config = dict(
    num_hidden_layers=14,
    num_attention_heads=4,
    norm_eps=1e-05,
    parallel_block=False,
    lr_head=0.00914,
    max_grad_norm=1.0,
    final_lr_fraction=0.1,
)
Each number is 128 + 24 x the weight over its row's rms, rounded and kept within 0 to 255. Layers, rows and columns count from 0. Numbers have three digits each. The size before them is the row's rms in percent of the matrix's.

# layer 8 attention key, 32x160, rms 0.0523, rows 0-31, columns 0-159
124:160152088152129149096087121109092087154133135099102126105132157140095145114134139149132154153116104158119163108121121125134162143095129147069094161136135133155111084096133161144090157160142166117108166129121096116150161122107092089113100100135092124171140144151145158140120109147125153157135139100147147082144127138086129110132110161132114153143095109092143106122161112161126162140140137169133114111099140089109078086093124115130119120134136127129124108084088158161110096127134141
173:132140109109136174100095122098078101155118091100129126120122190153120135111130110148150157163124113166120154132143148108149139140063117141064095156137108136157111111107134155161096156139162153099122154117129065115132146150095109088135129124128092118168138110136144136153101112141144142141139134115127139100181120105074129120120100168128108148135109106084152098117166113167116151106163138161137119119118133114145107113096106096132124134147139145114127095109088146175132106122121125
062:122128142104139118131168134170149159118142123154153167150085112110163121122101128120155103117147123086148094102166132159143104088158109122139192103110123131105140142138130105124156080137123127126144097138124132134089090130148110157147146150151128136091117121093103098119138151076145095110102109166139164176086126137148150144108153127135135100092118126157123151115107143108118087125116114125134153161112111168119177161172117128098107141105154163121124148169156083089171136141117130
077:150094074111163103143097152122129116115168134087179134121141103127141146138126107123120144124112119134108139136166142102118082131138124145117134126175096124123108156157141144155098127123134111142086126129099132105147104130164158150100112066147172149172092202137097120107128168092113108150125132143126168134131120125099133136101109098091141125149185119117106132135105101118141127154112088136143130133152120139122105130106141145124123095139120121123113051125110107059145147114116152
090:149124099144118142103083090108090112139118154127140115112158153137104168134136113132116129145101093162108157148114146110112164148100123159131102143144102122139098122120093135121112141153138145132120167094124112110178158148108098106100081115100137103165156159148149157150122089147128144155151125071119143062150101128116113101111088138155130145146118096097133127123159115181091145122125150159108095112132126085141090115074109129120156132115106128133149142107090157179088133122146140
084:151131119148137163108090099110071099143127114105141125128134176153112149103138116125141162160100115164117151140129157133151148136060120151077119154151123131159104093109135128155107155138162167117135166109135066133133142152084119097132113117125100105175137123121136142155088115117157150157158137129118129105183108116083116118113116155141115153145114095076147098125155101168109109125143146158129112090108150098155082117103117094131137130150115140121139103108090129166122114124115141
233:113107142119137088154166129168180155101136157146119119132134075108129119134130139128118095101129128089144115111131102155122120117195142115184170100120148118099138148143124106088149103112097107147141099137126194140126103106163141165112129130133157138083118148119104123114167148115112116108106123129127139158087128145181135135148143100122143092103147161170116148140085136086163136143091110089126143155139130127090161148163138152116137135115135113137131154138171107067127138123118119
075:146112121098172129161140116141119116134110148138093109152136118131166135098107107103093128103099138159142112106107147160135127105114172092096134147138111130139139192125092130136118131125132106125154135107159127109114166154134143146160112137139099120120191098131094130145202125153071130111123145125128102147113090116141116147166111098130181108142108171135110159111112136160158114121147123081144103136094105162104109121117139149116185122120107177164101102103123153157152128109154153
085:110158084089130099168134073123107125127159132163105153121142119115186122106110136094129117096137174134178153118160069153131154105125144125134127141098112161108090145142149147162156116154121110116122119130130131090169146097115174140109110128118124130114160120135111108127110099128157146117094096149155116122125121138127105099096077147132133144155132091123142092140115141179099084157093123120134162142152137098078122150087171128131152152127118115130091098137136154113099152102111108
084:141127150085108139131142120120128121114132184138105114114160183090095114106115140079151150145179067123110135141156145110151150141126138138132139150144163136144106129180067102109086115097102133123137118095127134152151139124113175119135133150136133112110141106098117143162139155140145148141099136152112144130149164133113160094123113120134105127103172197135132140123131105137194166114157139114113148099134106131139121132164147134117113137085104135121147095113118120115178086149131174
084:140180134137118151155126125113154143116155120178106097137150140137185137133091149146077113111128132114142131107115120136118115125130109107123148150113117111143165104124107141157109130110169125095136137166169117099161103058166125138122151110105118119110154096154127105122102140106096139124112145139133120126141126120110153170068112159129083161141103139134153063132147164141155168127115120148122112128079120120153150150133192165126125151116129108125088140141106140115158176163144164
103:131142118156142117135142087129135119117100126133111171097142125166107151119122141091118153148156103106147133110139075127144099135135173124108114140156150137091120068134151098124107150129128142133121120153133132096159154147139094115126096095097176104161130155098084085093150145095148107090196157151115148125121121117128087136115136081108122111078117086141130124164122141097134106123163150112120150168093130112094105114132103119114130157130134097123094084156137126086124165109110110
100:140131103116157104108115108165125120142153161119085124111101090172138077129137138126097178182081119103116128134138066117148108115139131156113148115141147133081127143154142090139144135137152119134117153162148112106126147106135101151148092121124112113148146075162106122089134113137135087111162092153132109127143121096146152171111117108161114087120173123144064117131119147146129133129135150071108092137087106139124134143156118115108143106139123100157071119136136122096128158115124101
078:109136130095148139121139098125121144123095087133105139087168134143107121155096123134117148142109127152085094169144127115125100112119116108114113090117173173135116097143129145130127135162084096152079120160095142112121117129135130112110108171148136124136135163119142083149147164129150090128187119089161104131141102117131130086182126153135156119125156134146147115115158100101079131163099099170147110118091107128093141141133164124141140171133128074103176116120159116117141157125101146
082:172131098156118122126110143146127161154094090163113139129159115123152123141108147120158164080116193130118154159160112087141139169146094152106143135085140119123129125125134147087129136130137135148142145170084122135133118131087150127149147161145090151124124154129147125149139089138157164107158108114108083151158131160098147147154152129119124132164128144125109123181128147140100108128147130086130133115069112113131134137138162170096125118126149167161104166146119115104067148092099118
089:129129090120115104116080157135118118133194111096130181178096134134150114130177164166117128150092119133135123084174073146122098143121102135164141125157086121101139161137117128131159144136153144098118142127152135166138138143133114125108121117148147130146162151164108092113110141120147112135117110138162139110118136153107148123122164141100153083113138097163115142147117126137100140126160151080148110118079157103139110149096112143087129150174141149188118137128120116102084118110148104
077:137107138122111119095125155133138137142157106122149181143097134132116097096146111131137161095159110122140109105152130165155109114117097129140110118154114147143135131130117100127122089123083145151103139136056109103149097094107139133129121121131162175116076106065163139133121136155135160149130117127161127132141147161102144099095151120104100124130104142132130179124104117121108165113152160128120140063123120114139146132147101148130119067140149134167141159164132095155125061146156163
086:156110096135132117111106111151156150099127100117136133090151120148195164136178156135140193132150152118087135127113061111131156141147109132089135125154158136098123132111138154130107130132122121157132117184143128143146160153151126160097102090124145130142131173130112117082139141118145121109189156078116140124134139098146107133129134112139129108128148159125128133131125114167143080079102133123134142148114127158139110131112197108123117103143132104149092098118138094096145159102095100
089:122163108120152107130120125140107102132149136113134127107106112134118134138107149081140143138124074129111146078119092137108096135125133098146168139150162116142107127128155087154141168065103124179116137164093128128155126111142100108105162123148125150129142083111112160090153113139180158136073115129151169106136153143130129148102130127093135139114142181130139153151117105125116110097110091141118100125163186087126096120091120115127143180159166143122161106141136154099135122134122091
088:115134135154139139137125138130121134188120118136143129147152120179187135109109130134114148152107152110131163109116130128101126134133131116106169105131126133147128108162133137123120175136117129132126088157151142107092125139131120157160094102121112108137133157099108129074102148088144117111167098136088097126096133165116082156080110138121135100153110106145144104123135145137096078093107129141151128145077087113180088115135115122067136170108180120124113111112165073116103131143118099
079:091140138166152136071116160122149110087175130100129112070120162111115101120120091190143168117087150120114130121160148135129127143114161110141125080098144154173125112123099105124116143132123126113125138095146138169110120149083150126148108098126129131111123139132134137134171160116155142129155112149130139122130134099113053125159126082073123101121123122102134134085128126128144157157111105151106140119093128141127056149145096146130089121133106137143132160148124127141147092153160126
085:101161112161117140160118127140141144097153109121143126106108101167157148110117112116068106118128102136112125147105112103092103128134140115114131109117159155133044111114152177128138130107187105130086121121152121103112154104101132114129132171143114159128121090075118161148179128093122108112127114143097105117115149162119095152148097131126175139145123114121142107118136113126137135155127133121136142142137110103163127137127173128139198093124112139081111137188128171130141157136097153
083:141089137142157109150101084156150126098134108130141135181142150116139121139151118131112117121129132116099167123146119123120139142125066106060168097132163112138155147143141080199160104135147146112164121163111086116122116096168135156138128124132114101097119122128126121109084162089100166138101118171120135184084148132138123117069174155155110113116126120138157153137144101133130076135109143130149123115128114151152131141143116122125111150082156122136162124150124131107121145160113124
081:134101127075091157131121112105159133123133060132169078160140123117167130103119135162114100113151098122147119153102134164168130181119135137119137139105103159103107175158112147150129115149147154129147110119159106115117116160139170123187092117140088119099112139134122164148114166130121103129109117151094119138128124107106131106143129145152161172170112136117144140098122166123148139155085153108114102124152123108153117166118137124088120110101086154111159159114153130135139076141160112
104:111144125089107156134126177106145131140107133141139112140144114111138118135103096132108105137137141141137127092095152091132100108138136122112126124128137098131108178084070169107118146138110099089134154155159132158102106123129096112159128175100133148124137120117167178080157082208139173122106144124093085143115135121103140111113109125104138155121124131130119118124154152150088118122143111123117158131133109136162155098128137136123116103085122150133136122122112167173118085140189176
091:120129154139080155115130160085113113128161104117158112115115164138136108172094171150100111092119119131142095199130155146164123142123106122163100123136150130169132154149092161117122133111102114112147177078122142148150123137113110092117168164167118127117099131130144148149124094167092144148124153137100119106119144127121147103131112129120099140123121132114121154118142136099146152125127104156167160097161158080149141144109122137163138104150122160111124176095110094185105090124162128
078:149093123157129113137159098158120142122132158165108146090164154137154118141136177133133114169105094137174110114128142116157105145137139159138138118095050137092137140118128167144130150117134100163081137116146138129110172135134110129116137149108132131141138094115111094101168100132164092136121131167139095131155108092131150169153147126119127130120139113074155103176140125112136129130124095146134133121153187127114119110084081105082113130114108131159148088100146125154138181146122125
102:102098191085107132115106174107124137120120157131137125098148165067129136166092120154140108124111122159116118118147176129159127115125108133132121122102095158125106119103102144132098152120089094108158127132168113157092119134112133135133159140176165115102115157130161091129156100161118154173143132149148117147124135116147125115154109121157082123073143133104107136108147108132137161125132140167103145115115172113147147077160135129112093110147100136131148145153116085164144097173138156
098:100131193131124154123155163120117149158184181152154141156124150105140107136108118174142092117155145131138116158170129121134142098106110106113141121135115113157149192125114126081123099137105118151159154119119146163093119124115152113149174165136154164112119107089164140146112070155109130159106162131108137118143116147108170126095104115109089087118124142097114103125165137159134169103136135166134139123106107140140125131143121119126099135089118114117175154087148108142133114124138155
091:133145086145115117127130134123138136064120140134153154142131175097089152154129131119168155131106106154070155112181124124101092087119090147134130142136111155109140114126121094127087128094122116122117138139091118139136128124094122139126207127162149114111098147126124123133118091115136121156165119111145143155137113110146122108130150131143117162077124106142086111145148103091179132136114107145122148107092167162074117141129078166142092139132150103149106154127135082143128158140152109
102:113066096157139111106110102117158133118162148081132142093117152105108101188123115088125153155116109111107122127135170122165119102111160136144140110131132097115117103119114088139150101114075155171132104107086117123102142137124116146143144150187139070134126116115118128119110175104114138159139143149144131122122133144134110119168163087144095134056104130149129124121123125091135111094116155145114162099119141126117134116142080102130137161163155141179133125147133079143125140142132114
085:156159112108137153167115133112133146121113072123130113140120105105142120108126155133123112139080145150140166123147084088132093122134117130127151082099097133130121169112101160129075119065133128106089129138181122140112149119140143127110121150143116136125132140158152184124134094186101108158146120129133117151103150145125133108126135129112110146167138119098132137135168144148131133095169134136136178128119143109120106176131054159124126124170152145125138166149148083142149090125179120